Part of a small language model's weights.
Architecture: RMSNorm before each block, tied embeddings.
Training: 845M tokens, 12893 steps.
Each number is 500 + 50 x the weight over its row's rms, rounded and kept within 0 to 999. Layers, rows and columns count from 0. Numbers have three digits each. The size before them is the row's rms in percent of the matrix's.

# down: layer 4 MLP down (transposed), 1792x512, rms 0.0377, rows 246-270, columns 0-127
# up: layer 4 MLP up, 1792x512, rms 0.0377, rows 247-270, columns 0-127
down246 090:489512484436541510601555469479509452471487510414524541444482434468507560396579480521507547496501408561527443412513546566435457459423534508429552523445517534538583499497501482571536517451581530493416508520522551539423582473458505452499506487506495413495505615424521528467531461591451493428517516565440457573431489523531527595394515482493494596574496475538511536500504462545542405446489
up247 085:401529462389465571529577564394496507443417429461516495509545503466484536547457456603501427447441517433425399478563561506502478501466402481516402555444568486455477433546588545502462591620510485590442654575517483507541442451516477464572519468478438485568462553441518465577550417444427444438423551437583452416598469415469546581513454566544526541473511579401446527447502578458594524428455
down247 089:527472520566538455516407529438446537544580550470457558460421476519532418418576551434516470512530480526572495545520411535412508523461534504478496508498507494484462577456446475543543425455488528438536419488566495548497497539465537534508491507471543481466525436563440421501475496587542542476607579492447381473450519586508467519436435446546537499422435503536486478480537377456413533502503
up248 097:429513427479504554502441445528424471490543491458418528475464543527489512429528421579496488568396481503524558481538423438525454512589520491548479505489490582468539420483453452452564495568437484602505542420504497556540469491411567466483442473495503515418497455479546553453506479518436514574443509470556517493489455553523517378465497415495570396583472487437451540434469552445538454539426
down248 100:499491550510457423525517522493465582487485512514500491505523548472469620406538439506513439546415497479590536501417424488511509560478538506512447504486585516427429502474398420441542535564427575557545488469579553478507477517501500528539554454512467496482454520549472544455579445432456502545507493452454524568506481521540501556493412480503458434538544534510571553453432583663555557343419
up249 098:539498501488453468508583370436433517545462559579415439495444527461523474478530558477440468499491515486552476505512569479517480524419477464486523475455533521521481435480598579550530408434563510545562468498480381483563500524521489534514524488491492595424483554555514414522446540517524565511464510501455499470490545584608392478465442578531501535458508474490507443455533551613541534559472
down249 098:427452525449456590336528453523573494511558484535456561493459532531431468596593461529517501502484490475517602597471475430471482481470455499550523450564478402471553548479581552588449464520418516534532361640455512451476448394502554495601515525440459473499587452510477463535472470504455519489474585479581467525451536521480580572431437457497558464509591423558568477462484500501465490496483
up250 106:473551498469500451471508386457529569457474489592479499485330484471527482535504522497498451513525563588399581475502535482492553468425481549518448423528492565457494458493455583523467471396451479554517534465516520481563606491525560595606598396473491526559429493585465531513532558522417531471492449509573515443489566519549505418522401478442511513536500483473504492437450533446515484472500
down250 105:532569392518480509534484455455520549495490549439445511478495477535547481460544481546562523462568510489491491535503566403555502477449520506433379554548482503576533491593544535509543463491534488553533523434426589521498498464375467470517468467472525534555457437458492473407432515508547508480523498477558538482430496447579558499497455539418549517467523409483568508503590526529512529505423
up251 096:470470589511463463510524389500557550391515555505459523537552595521423554465559571514540532462542461501493382553537410479486495480599485520415579476406594438430441417452507507465482596587416502438541530497507488604485494496562468520542514479584453425517434537543499398432492412551442487489525551551456491446464583537437456484469519525551497499490538506412489463535456434516421416542502
down251 097:374495472508514496497418513483499544404465463567565557470482473439520533505471514536505450469544539497512608507546467540471532461480526495534426464511626481476547591480458497488460514608430568518522468501528470455504498566530444418537594482461424427439393478495495466488508566457585521500447605402378419472406432529485562496496434548534628529597503507508513458573478557507510403474465
up252 111:474596494495561508585537514540501427449490488443472570492451421562525558485496526400445540493547431449374565565511541485529597524457552493423481500467417431490496521481563535406500451500516528537507459632519569536473485622574500512446594514475484469450571497558519456552551454479487543505551472478508498521561518512518492439533447505518444478412560464574480544451511566451496469481543
down252 110:566483562607541543410552383543488446494510572446422465448471481534521468466504408605485441385471479536405488489539524509537529544412468544485387407518477578423480563525577523498561505494562589553650506509463510525513491527508504473509477512444510562522477463554469461546508541467492521495464483451474453454503481514461512380579461520467486489475483624544511471507509511631563370486503
up253 105:365541511455451403502455489445488441508508484508558449506534551507516509413535552565537536371454406425499502554482548542475537523559428509540553577567563568385568478489468528544486519490500414496483531444457481471494497455483533468442480449535397523553540504498507537507456503520587598483493495478442503514560462617551515503501561504594547489516524525473508414514544524509484462494541
down253 100:538506496488585570435393503443532627479472506487452474491496561520570454525538451509661427553502451500508528533472462542480503515514485504515559545484443513403451535499405509532412504500526456482415442464643554524456449535441456643527511520474551565527578488490555591644471467478515534461501485438494516486577418487462536457417552413582485546569536404433514528462545446462526456493449
up254 112:405502518507587500490614493483512539456510524479419529440477439532430588425595443581494457422514458560510485532447376453577504545443483463553561444528430467480541570433553487511462549515464523593462491456518513482518512604483528437499576487566509507626577475465462469485511442538478522533448555492474517366545516547423483509584406454511401490514547518543382518549477518448549482509511
down254 114:443510500499541458549583509506438500411444402608505490546431562587537517434501511463519463396593514464556578460544468579533526537501537503499554448545480399506561532306458540444471445519480501575443470553527494410504560609424545527415611453519464437568527443477385515525453513507443486474474486550448544481492476454382451499537559515539430386514512472494460548519493538470585519526534
up255 094:499479505485509508446439532575498395523489473499523522542547456515563552567585479477523529583584523510535521435440550485473518453486509506461526554502496543475451453557547525494518495534495522450485475454479476361302469469438439503481500512496506488582554549420455535515543501385533447490528440533505426489494512531445502540552542478515467487493507420567520598592459522474537447498583
down255 096:492452548497443490455414530548469562530541455527505411577421438505446502557464560427553471495492600500498449524462485509425508480531484451467533482499601530458441522468443511479402495494552557534455549451482493442529422484508477503478414422596420450550470476460476491466445427501540504517484489417526530448545451455471484546550481589637430517523513561502580474420449523529531488563501
up256 102:499473504444526596466493553571578492435419495551431520431546470512432375429525500554548537467544556523480471503494565446449529437479526512496483492512552504497419465555500582473490468480461529579614508557408401540495634529579577493515560526434492416416462550504515440467565542480523517493451525489563489480498455575555486552565496525455548507512418596419496519543531499488627571483493
down256 095:506519458546475480481482489440616509546571546505429600531488489528468470452546482503541580536440509455483521493502438497510460488511499518517513559448614512562521506503428390524491519515486421492457460505367511506480482498486511462448504428459523513512518515574537559482470571553522499486514475494450539482483541521597538498550445471524473524538435545528369477431529481438504574508439
up257 103:473540507484587500494454590470585471450624507500569533474467560468495514481529568489549465498498515434434558574472494572434485496488474567448541546460562533585592581418527534499514478427424456523438482530496449509498502520448596495451495546538426557393487462452531446548519529479579509524498589508608450490603500523564459534532543521460544485454576484537486517527563497556530410398440
down257 105:461453551409510452507489487580452442485407547466499445462588518548483564470633536496538470411459481526551420503516528499513416470607474491431387490549480519526519578460490417653434547518596475476540519569506449497512529586591412571434492489514501458505556510569519431543487512502519431476526500456449613507490477516489438572497458573545478502487542480610484579430492463446566514571473
up258 092:499541442532453550529400509432536490429590497449360509523462562464538609491584491506493548496592450467443451635588550488559440539548511499455460517505527458608431601560519538545522550588521575495485501418457504491510521410501504505490439554538487421490515460478473550486507593517467432490464375482529592472460525606499390514596463541423588439501478561459433467556491438452491451487550
down258 091:547410382493467522412524554454547442443450545484471480525457515548501568563463477465584505575562436505528468471469461434514562507413459506493460445390565486487477589531462490468519526518519535536560436543458426462511572449476558520419577504495572456516484526465607417404538602455527484574469500423524555567452454498496453509581507532521523469526545370430503553506422435466368435513419
up259 106:559539429490450585545432543479482410472414487480487496508513517480533524524430518450591474501470567522488482580564623476477523498480427481612566475502493524536563502543389491568469484538448458504480521566438524449554475422565494517434451452526526537524491430513394490529628547418562424468519511481457518534585500480519495554471460488493515488529570468506523559462427541547524462535504
down259 101:578569453498458617544569535526358533479461463440475512532504472481529499488455602442498439506494470478542524541521572474462547463464464498424481402446437553534558534600436407464498441340474476550527510407549498568492481449451536493506499479542559520489545475538594535441507432526609493493399454464487458481481485395570478452560525524509518443539507467594411524519525457534553484448482
up260 107:647531513445403523503499472435544460388428469548544494546514558487559431523501511478430479537506526500558489452536419511461515481506503444431517456514490477503489464566532546544482408542554440518507486487415553539530468496546496526506434462547391488454489556499446460403442498517539458597476508577573462573539471510523456551599334467626484557512482536500495512518424517499515455553463
down260 108:534591467469536431495476395518530537505514486444488466560508458590532452561631600570572465433457515487493409515553556422452577516482445462493507492530445490417483511524481559452555538458504526488485469540502510391429436557491496549514477403491498524564432529438432435460389469442543481527565452450542560493412419492522455549578442520521395521429564554462447545450445435406494537501574
up261 089:399502477545504499445514558428554434560455484592492535501474583455556532516515472532493526533525458495479530545643462657456515478554471506501491552606525496487455581567517447510548548540422623483560562524504502455543519501569521477665630451492529502440466432432587497439533480425521537457512420460533503627495519535527511496497427571453476552513472510550525464469535488530530499499545
down261 091:490453505564472468574408549478477476527536484479467485514448491552546476556446488511446530431448539422496418488446433420536561551522546503501525537455411501501482528489566477523495454447450498432399536487491513466578384515567561608448399458398485466464474535596475638537519564531541525552440502517517508454397415468503419526560482410495471457437575495517577422500538487426491411477380
up262 098:496591511494554502532491567443458482493515433474534510538630433525551486583508454459626431552452518485490465556512629485496549522476515538430531556499498638614558467479430472448600522556421512426479561507515580532464494548520471574514507566515567471472447519600526470491537506451449523483554545536568513470498460570504523507495531416476493526493568525575473477387446502534477417480487
down262 105:416414524486488539507526522508497497539600484495461507436482439564535466525568562501551385536424503486566434465536482441559473450507602446492601502518475556594433471579512537525446479543380593504485480551513433542439545540536458452533468559484546400452520468497517590569484461554551439457482514462497487514424408546503406521528523570521539590432448597523531539426556536482530504535576
up263 096:546495598483514544538498553529557537525510532497488571494579509552520420584566468573604555541459474511480425447484530522413492542404603547488438506387514433456542475548486526404528456511545585524534519509489532516634454537421450518529560467432499485484581433528568406574448427451462441447538518504554500510514598449479605477476544488441442528462466530536536575542504393487530474550479
down263 090:429453622540548552579489499467580522487547484479405499452545473568503484534359453550507535473482472496444422497535539490459539349483490410520524509504570552485467530463445532504470543447483503525495434569500479442444515473467500485499501556531494493478452580559538434467486577534517556591516433321500543621560449511526467543553340440439489618557499429618494480373493493490424486486511
up264 095:573544510546457500578482390481471484394562569422393545512498516440440579473532476572536427517499532424542572543503577575386429507516585546548459414474501485481531486432486449471514491517441495451499487501451512504537520496520531519520437533530485435524507519503519509542483566442448514486535448559488507516605454441675505504522468460497453446509447521512556449549469569543435550483620
down264 096:447556405531432491512510430532467479398513517543509474505510392456484625529532432488416458550465502491547645515501587508528553529485543473532548574476519517494520575412553488466556514511404481520504546564417437530545464504415606543494505507457595550555550529481407503496519473487499535430504569530465487473517427596487458493509611419407522462500613558436463423472523548559488364470559
up265 110:431412467503447535649565550549499463574516483494566430493522510555450535452546472489484400557500544537486533443458581489500445440472494428521552472534590493458546483541478528531504585451487498413443557597561476456534553463486468584454421501492479548422504595578489525493562515513520486426570506512467480502543493591575507422525531505515524445516501486477475515558512559505525526476474
down265 095:462508474580440562467522501409532599463472526502465578531536547516500415481461509501541528497520584516519493475515484502557471480513574450468531588472436458483508468483549550426522517557525547553550434472626504519423526568495587528463505535551491377468467418405592481507480513529440451528513526428511430561420523548531432482512388507406572522432566505532552492528427524579474512506502
up266 087:577552546559506491537500503467484479514453499450454417474449557597453492400535507493573491465480550560500547506427431427532571604532517557469382467432519539581468557435532559572560526509531523575472579483496485439533437513530608453533425445506542516466516482534506451579573580566513505440535485475537520451485576536480466488402459511418571447501457543433513621520551541505526407537459
down266 092:505415459556464510432460523535508616561471535477535591460487435464417539432452471524428579523530482534572540520479398531459555559489419494543532609452509526492602474451384480530457496514517446462470549474489470446457524390514455497465516510518559556486402448460545568554354505479463422510524518488548456466545578427436547525437523565563629589481575466470558453501508442509562476433446
up267 123:508515594456460503466420433517521429420549433520476549514510573529445462513629512461488455525461451493465519526432466496450511554435513516491450525385524453533559461504458575509514555529517507459532530597452492459467441470516481525526503542473510428597418471446512479570490488539465484460525403609490486462529566514470559566450496519584512478433575502522480521457484458379562524534603
down267 129:462490477496540522490383484495552499391538531465597603441541494543446495566562481509546525536513506608388502453536446561546463530580461574455456543484551491588530371523481466532473565439414576552489497519420464474518484498467525516455463580496475458517512470459511422512508456522368554590531460488450524507540585466405482530470529596519532514418558465566473540565536438459528505498563
up268 101:468463535516504407419522501568471462479465631471529446529447527445303511546537469499509592493413507353494461504505501527600457529480453612450509480446479548432408386477589572456526538520526523426494477522449541513455652525509545649497476522550563577453591421550456541440493443453530512495561482565567471475469555487479471479536408549510492494497469496517479520559652537433432582579548
down268 097:498459526471403485465557516474558520568488501546503458471517524440500495353527487506474498566487515435593550408597538507471546463564471549462480424451484591564547604579468549416477567532393511554591462383491471514508479455495568476564438528485446506524478400481525440597511532563611514413475477448491584553435485535388453488518486515545541507490561568613470469507496425432426503452469
up269 110:452508484456499540527527523579486459497472554501498483489491485552584450440459490377462491475539498532480481452487537460525437563597495526557552445553520512480541435512460480570521507597519540508379590562529478572517556533471473558526451556480505520487543417481560465507498553399495442434437396472450491467476408425490480460443532515503475540483550517489493519443608425520399485497474
down269 116:491509475442527497393502527617531518518533562498569466362509479522577492435462437452558438574533554479549464445489530499462486568535488522556614480578576509529475418489499466569454563572508479544424440623533496506484434522524484491569491531596399530555622491434547509509436456470553456509386536498545443497504518442522449522509549495478487560516563474423492442436558512490542468519472
up270 088:480558529498502673626503570465468483540504531539461547546441443414454561555452528497567479475463521472502502570419468402523422447623469490473470421511564513500479505540462558582465442546551476524550466480532477660420481492386484461457521503560516494558481503493520519589563533536507483537504493491569508401516531492538534431561512588475492545589526470501527507552491464524433448536476
down270 086:475438419531498522445518504452464481475490448569433515488579517447492560431470474475418491481480546492474560561533455497530517573502573491504459540518541465452439509420544520425437485550502482476399482571480506421555523581486482451534594489508474510495467482607518527474555534405500446591560497461409465531441495512539575568509496486530530450505491400429482507407501463498569545505563